config.toml
n_layer = 16
d_model = 256
n_head = 2
n_kv_head = 2
head_dim = 128
d_mlp = 704
vocab_size = 512
activation = "swiglu"
norm = "rmsnorm"
norm_place = "pre"
norm_eps = 1e-05
positions = "rope"
rope_base = 10000.0
rope_fraction = 1.0
qk_norm = false
attn_scale = 0.0884
bias = "none"
tie_embeddings = false
parallel_block = false
init = "uniform"
init_std_qkv = 0.0375
init_std_o = 0.0
init_std_up = 0.0375
init_std_down = 0.0
optimizer = "muon_variant"
lr = 0.00553
lr_mult_o = 3.0
lr_mult_down = 1.5
beta1 = 0.95
lr_head = 0.0074
warmup_steps = 200
schedule = "wsd"
decay_fraction = 0.605
decay_shape = "linear"
final_lr_fraction = 0.0
batch_tokens = [65536, 131072, 196608]
seq_len = 1024
doc_mask = true
train_tokens = 944000000
steps = 7820
dataset = "wikipedia_en"
Each number is 128 + 32 x the weight over its row's rms, rounded and kept within 0 to 255. Layers, rows and columns count from 0. Numbers have three digits each. The size before them is the row's rms in percent of the matrix's.

# k: layer 11 attention key, 256x256, rms 0.0962, rows 197-209, columns 0-255
# q: layer 11 attention query, 256x256, rms 0.0941, rows 198-209, columns 0-255
k197 093:131131085111133157192101155157118132106193094145108217139189133155213146126129096108157128184076111138145115102135143162132105099136113132128128142151103119177176101157136126125121150167161165194085175107092098145103143115159095101128128136184052141167113132170085181141123122153053134138104114093154170144079105154167104099118131096115099133081177152110111114079180104094136161128096066132146148123157106111110151093164161120077075129124150117129141186091087170233119165089113142130186139132130073120163100160140116099158120123125116161111164091102100129168179135134161116125125116121181171084195097113138122147051192123134115116095175096181092127111084137100124112116080080121156089098112181115144189129086105135098138148169106103092164157065076102081159133125120125
q198 100:106126157118129091102130077164141138122085162094160109177158179117137133108101134064138081076101146221126112100142161136115147130145104111035165151072128115171104118113131127126150070129174141104089106097136135116179173147191081160163146178176140085134128117106116146127188182112128151172190118137140144159156068111129082075138131190143184202129137122126130121153081099099121113155183102151139186142130105163187180183179168132159107110106105099128132055104102142123139116088097110140161223148154148147125150157155122117134085149143103104111112110084194072116139069133059148164137152158113108052164099136136154146150103162089104170115080196127142127104112126160131134112167158151096194139134103109115087130118122144163124165145130136125160072128157136091166105128180134
k198 096:123150148121139179120114143145186088125089158108174188109139113168161116153195108139153155173121137106130097105086102128163143100115105079094123127098082139039101111114155161120085182138155075167143145123131081139175110124065169125144129143183131156198156110181106107123140228061092101159109113114158115134125165155147119196131142113082089077161094160101172098113135076054110129127161137103145115119146096162129116088104108210117168165144162114118134111139155132098118135140193086119062197089097155075137099161046140099102172111083172146134152123099083108119134135140150134152119155096136121094152126096065135147137153060139106115111143133163149158126044154115121113087109102174117182108173113131159113136095163122110158149105107124124093191104107142196086160133111107
q199 096:111090100103123114152156147090120121099171156164064110144104152082164148160133116142126146066179170124103121116147173161181099114158117142128110142113152104095141030108151169186167154120156129125127112172087118177147110125132115133126134107166159108130129153143158134113127110105103116168108158132165122156202150093117166235097110157127077087094120085091118114133146132084148153168095144110127064151088148134111088134128111127114180104143151145149184125094093155127149091053110109137169158139141121165134163112190191121150066141183144078140111062151166143100178144123168167086133163165081202092140154082143089158184131136167096141153106098101164121170087111127113137161097072142144074092101069187117142140158144135103071118134115128157131152141104064033142139189146159
k199 097:181175171130139096128045082143112108104146067079128114097160119121094146104166106128152069137117107095104134046101125135147118113075082148140159112149194145094127210194134093126089144131119146152196090116132216090090106108151145150115147125116115130094145140113054109097112120116152089106138152160160150104103126140107149099144146135106125172120104133088114101142127139167118140016161098118140166126096147131126156122187171107115102131111120146126095131159106099188116137199112064122073129172156165126088137142093116068125141120141146109173181150152177061133115082198111147114066114155180134150097152142133130122162123124105152156188096087133115126101139164207143144155118163087120123130189190082133180098109092140136126120128121139102124163182152190110130122183132069
q200 101:177090128092144157109075099136123135167054117123105106117066092100094110114116182151150076068123181134118120104056156151165134151111140160176199070139128085178103119153103176147137175099112187142136131105168197142129105082171152146129129101159152128059118094160159102121156146115130191078180153103141141163130091087136163152105087137118123140117149138128073142169132115181120080174093119149101138172112130137137095118082174148136163182079147115130123128084100180163123170115193125128088062130065156140100103043129196099144112112085124127160156131131148137156165109096159125132184157157125120148131078055137119143110141130065115072132089083155045081124125163115136120129137098128137130113132127160122167097089112134069117146120112154104076139127166119147143153045154092
k200 092:145123170109099136161099125121135140095137102134130094159157169147067106076099200129082153113135130142133137124155168154144060144120140134096117183123157151133189098117222061126108080101103077111111185154118095158168110108096138152140111142236122087115097125109111149122178132131123148143111160188093104094143219196138142088180205106147157185127149104126171172121115155094135150085106145133110116099139181142133090139172114128092090120147124127163097096146125122082123114151067148187163089150209089091177118161146114169114144183136141110086039097190140120145135173124132189085092125086149128112107116173153175134135173114123095123084115139142127175144078154113081125080106187072136133152115091120156124119156099089115118144123148111096139080117150115095100115148117147
q201 102:158123142102140123157142088126116123131091141136164087126097149155091164104171155095113119135127096117112115100171103149167207142095122044151142149143113120111092146092122124122111083157086087185155193136103158089168117114167122107097149121048099075088111111128090174133117133162141135137138175135062111135137144120117137134077086145193126133119103124106095093094162122146130131121120130150122136140151185071103120120207169132124200105131090117107140163044151097099104085104134164137143169092096136166082121184120121151162076195180130139105149127084197175161118156154132088129113166115086042159119129113085141108111099115192086094117102135174117125138090168150099126154159120189142129140108077140115062186175141131114065153161162103155208114166115113176077070172120105
k201 098:078101132081085131173143160129154128165116095084099121142109125119177143169091088155113105144140139076130128196164142149088074126110087151094123121173205162141126141113161148120126169112130107153169082138131128122060137153093068137107134149118129155131155074139136152115129132073150112095135134140146164109070139174143135119166109084097163146120095167189130162176129164134146171194076116119155181131122060138119126065109195113124143148097117142122156142179101161141151156136150101103107202153179149132148072125064155073128140122093110128220059080154110109128140083111131178170191150162193124110116132119102128175143137150156056158129148162051156131139123083130178134119036169125134138103147144086037152116109126107134140150133133106156121087089135156178146080119149134
q202 100:150137109071122152153113133131154093140210175184114145076069163109108173178126060104168139085126158079104111127142111141156148150127164088132117115103128087100140135156124159167133102178091121156154153118077174103138062126204076167154102105091147131190158112126073124138165136106106083118127166109123147162152108137123116120165137146117053130092101049149179090088093110086119156137167186152103073122139151101110109043119095142135104136149143165125167175146071050119129138149101142085110085194155117100098114087127100118159133151094148115072120161149131102129132151126123109150081147136111123147184068102080076118157166081153164144086152124151164083142159171158082108151132137127136150122103054113138124109098150118148172168141156215129137075049164129115097130105100130
k202 093:156119185163166137102139135142120120139105032108128102146169118104160170060128130139082157107146151068101135109078096130149100139086168119102165172118119087085094182124165123114141074181117110110151124092127100189120115123148113099141180115069131132180168089118134099141172161107173104098133095115130133158122133068121140130134186178100197125123108157164122124153157161143113175104118128118072175126154129190137085127140205080060097123097177093147112122108203148160072124121110110088121128067170134187135168143112108149164150164126126102133134149121168176130134174127221114099117142153117079157100148141130132156114110154071086138134104176178116141118217150114133129127109129144131122045216092152136089137131121184168120125110149054102142079128162156138114126147160158
q203 099:174111119127193184060118146107078204082127066127201135128159134156102139100189172140199136107119082064118169138137099068129135046130126101103155171109090143112146093115129157128124073054186094178129166151090108127167123155190174143100149152118186096137107119095156078099141136095074114119131111077172128134095124084120112119113141167052176106099147156133078122156084131169086134123059146111106163183130136095080110108110163151137066152124136117143138135111072098105151150076096144093143089083129146156139185116095156139111103094109122117125133089125134127074134115123132121124118121102138151075161140149195162092119125179130137145106180135143125150150164099142153153152098175084090087219129116123098085120163130170118092131178136128161100137094130084134117092077137140
k203 095:119091160112072115162073070142151080171125184098101153069141097109176136176172173130160114173120126188149101194114128147148123214128140133140203124155153101168082128130141077181113162114116095077102073222125191108159151077151147152108098141176087194059123191148099115150093138140169095122132114150135169178152115118130190181129089114152129109142147156168145141098172079116126101110149105109153156094158177098099155138138084133135171115174153178127083130146149081145132108172172127120134159109140120143111149177149112107107172119109171132141124147179182167154130140153150168126113143105069162096115107143145090145064113117137126111086121068083122149117148115065094098146133160127133152119175087155152122153126184071130167064092112093153138110142182145147118125141143092
q204 100:082142067126175126106145123195080167108169098150152157164105128140131108098067145165096116133139074127138035128117062110165101113056121089172142138129142111147184184090202089106137087116053145105182139126079083181149068148114106170146098129099085135196145135083125099135150138118149124185101171138170095159107176118196130122089174106154153100104129109184087148094157144128135124132087079119155145120126084153154188142182124121151112070156150148135093141148116160145094112152163135130180125107108114155133125131160112166120137151107157168094125142125168125139110127141115081053131067153146096072159113082115094110143064141118141132132194163123127122130133125116110161145140159127098132124096168089175090165167097117145172176180064128122162080113098141111066137079154174
k204 106:125115158111133189152139154115117168181113138115137133103075092138145159122155125136135132109143167110129182156131139178136161100118123103123183118069161175106130133152120171144127129133168082126109096137098157057124097078196100099104137074041193128113120187129045161072168144146084130112132071118092146088115132086131133130100090134156120144139172142139090069124085102101097082161130124119124137107122103183114137074140196056149124136160062108142136096116145161151121143131125148141169073128121138118190149124107143094080099161104111097111170158167140147112130095146140172135142179176127105175107124201039095075152175101204077161140088105170089070144121167126087108090137116126098124161187118178112086137119115133113109122134153155075055105152129115056131122108163138
q205 098:107113100096109138158173120106082135129075130101128159068060135135113113083164193110180111160176137099100135129059161167135114119149124142132116105154147107141138110159182104130124100141118136080134106138116125145083097192113172119092090130063155110185181079161137168176149086090138050135107134118090167140095136123151205149152161198135120122132204117166104146163163117081094142161102118144104162081108147129105152193094156159088176132090141152117072135142087120112132123143142073073153141081171117092105141112130154143081173079061147123146110140109166108099114163079074117094101156168121102092116106056081135127134153131098145175150140131128134135129142111100111114050103113143114132141108128130168165114139192175110179185091103088133133094147184147120124080176054189
k205 089:043098118069126132127131095172169184137163156124082181094108079155104122113148125188119174135132129114154108111110077152166125130147149141148054123124125136107098133166141127130123148154131172107145150183158153143119158136187108089079109096075149116083162095137094074129078128119071121102121146160152152094200106159118100089117124099181213114088114107054108097083111142123129100122092153125079133136086182128119118109162104130126098099112115115156106126086157154123155111114141121126165108157104166157139132118168146150118153147148099171124167102142153176191128120160121158093140148098162110177088107146083136143155146106151074099147135117165108127088148124153117118151053147145158173140177134202068037138143127172028132115123109164108154192137102127052085126147041083
q206 091:172115128103183147104103144118097140098140146108139127100121121165109127143135164092127142135127126100161079110165160078125103159096145133182148117145117105089135167136118128107125162119147112179088159100126070131080127108098076115127140133172093110146167072055120133128119092143125110152167128142185157193086083153176096074111144123116139082175144135126132142119152168179137113129104101147118168113073136122138141066158132104150127113168127117114072049078116131083099087141181158122080185143190101104134180077104140208105103120140143126157109052132129118124118094111097101177130181138060154102107151075160137142120125146065109171077186124186035145122118077133057132069112129132130160153111191128169119155149083168074176143169127150067161155110153107125098163098169068
k206 104:107110158152149043116126158123123103172108138170128119156176183128136107061149154153101126130114129143127154114112162139106136123172172124125152136162129114185125100125109130099157137099171145133134062131161152113164139144054169124151128144127140171119038113151099141116133110158115110111155118156093066142110100114060163165159100104153151128096086167092165121112153092084096115152089142168137093161102066101100123164091122149162107128159195079156138116106103170108149188106091137138209154137186134100118120161187108095116152143113199157144205134114136117167185163133125139173191074126139117206103072100104144175134139075211132071132118122146122174123141137146154128107102058161166211127106087116175081097111150106147109145083108095123118171084122075136181096125154126
q207 093:115157147131156067147131101171137145053157163189100154064113139096082135140167133136108050115135119124123120144111102151146091097156095107081150134130116095121170128118133094156199133149156092153097155132176194090101084126087117084155128155122169160125142119140135178176076150172104149112079170097110126139134123120125162119116112158174117166073105131095127111122146155103114027166154147105076101134141126070081118119136104137125085148193145078163097146125111181097196113151148068157148081123103115121080121093156152196158078186181134126131121131138139105158120096158065090106153140162131089152169094107104155163178140080158124087114141102160174134156113127078129118095151081170155178118113122150115185168157146151148150111072129069170154112093126040168099110090111072
k207 091:136095139151072122089124167139127194120140080119131105150142098134133146162118123186128129136178107129165107143159071136138090121123147133181087165135081145154138175119126122134134126141094182100143099090155074133146109126158135222255124165103171121142101106160129158092127114139152104170161136078087078154101119115093142119166163074162109135127123085128076071116143140063123146163102154099171195148160122177184118150124186094166121104048135108158071122090118132167130128077123146105139169114198126083145105152156134143136168185082138134160101135088089132180116143146121107170020095093148101081122147138083092124099158128129125097076151089135099099147136151173137114171102085109158088098156106106160084142128140151119141113127143142129100086132160137154113087114110134
q208 103:068112136189118144077081054031136082132126100166135114135153099060172095101067149196184161166125111122195143153095110163115109129153142109132151167076107140112117134119203112087172104134138130136140128176024154116070112176231130177081149154064150089144117151086093082108113131129116163061127178100152116117137083163141117137162092176111118120149047183129088125112141113131101104127102141067113118141154114095130174144143127133107127166123127149097130161142114127164141123087080152094112146147090122139143164112114123092095161168148089095134114143128111138172153131115140097145175109097128134128165090115103138073085155130163133115138130137138111085132125087099108087092079089091112142123115112170136181152106083167116088164161166143113077110131106135116175047123097095
k208 094:155133144131140116147159122166154163130125150128064090128113127151150159183173130121086098058087095123154136173126138129123102113113129135103112142149056087132096158085095128203134158129142188133081125087120063126141120079178115090057061133140175113093133099096123133145139164117193109174114112151112159095121147132088103159036159163122090103125110119092152164093137152122142092158142139138144073148171106132132108128126134130083086161099098139118091156179106097130151122138108133180123128113166087113152099151196101098172118137042175151144150119168208101125079125134148197119100166081159106090094167178130114140141104168140171168088160116143093181117085093137105108132164085104108095222095116081109101161084147127114189105100103123187165183134148108081105179100156123
q209 094:132163086125116075104115074121092085143147185090157155118108174126131096096053104139091094125075075132118110148157121104085151077131094128115208088140149174155178113098111124165123097137073076178118144134160131149100074143144048083114134140099151126097104192113102116114127104094127140090161153154143094118155163202146162171105104166123116133153203105119159110130053085089103135135109107140182177094089108087108114142148112115136171152161142155145196088126167102165165116120144135111184135126092136128178156177076141017174121111130116099072106102196147084147118136089148175137129129111141135102197114104128097171149148135085106131127067094087091103129103178114149127178151143105119159087114133106107090139155135074159141147138142121113048126090134156094150120082131128
k209 096:123145109155176141170161110163127127109149085148122107120161108138126099113192141110117112100120158135119126107146136150132087075175180135081150136152086150141094140113143114140070205041152161124097168085117145158098126083039140124143108129172120159101105085134139148174118153148147122147117113086045141134122132075104135111159174120132087102112133146078123140201149115129106152093162215127097126115127116114097115122112035115146101172094159176123131128093107101139105121071148179119146145120096149118119160067100133150132051113175109053075100161079118101113143145083142112167163148161162104131080109108154126121129169133193165140101149107092181118082132101169110100134122128185146166132144138113123134172113117198177142134230111130124156108147122045115088098121193063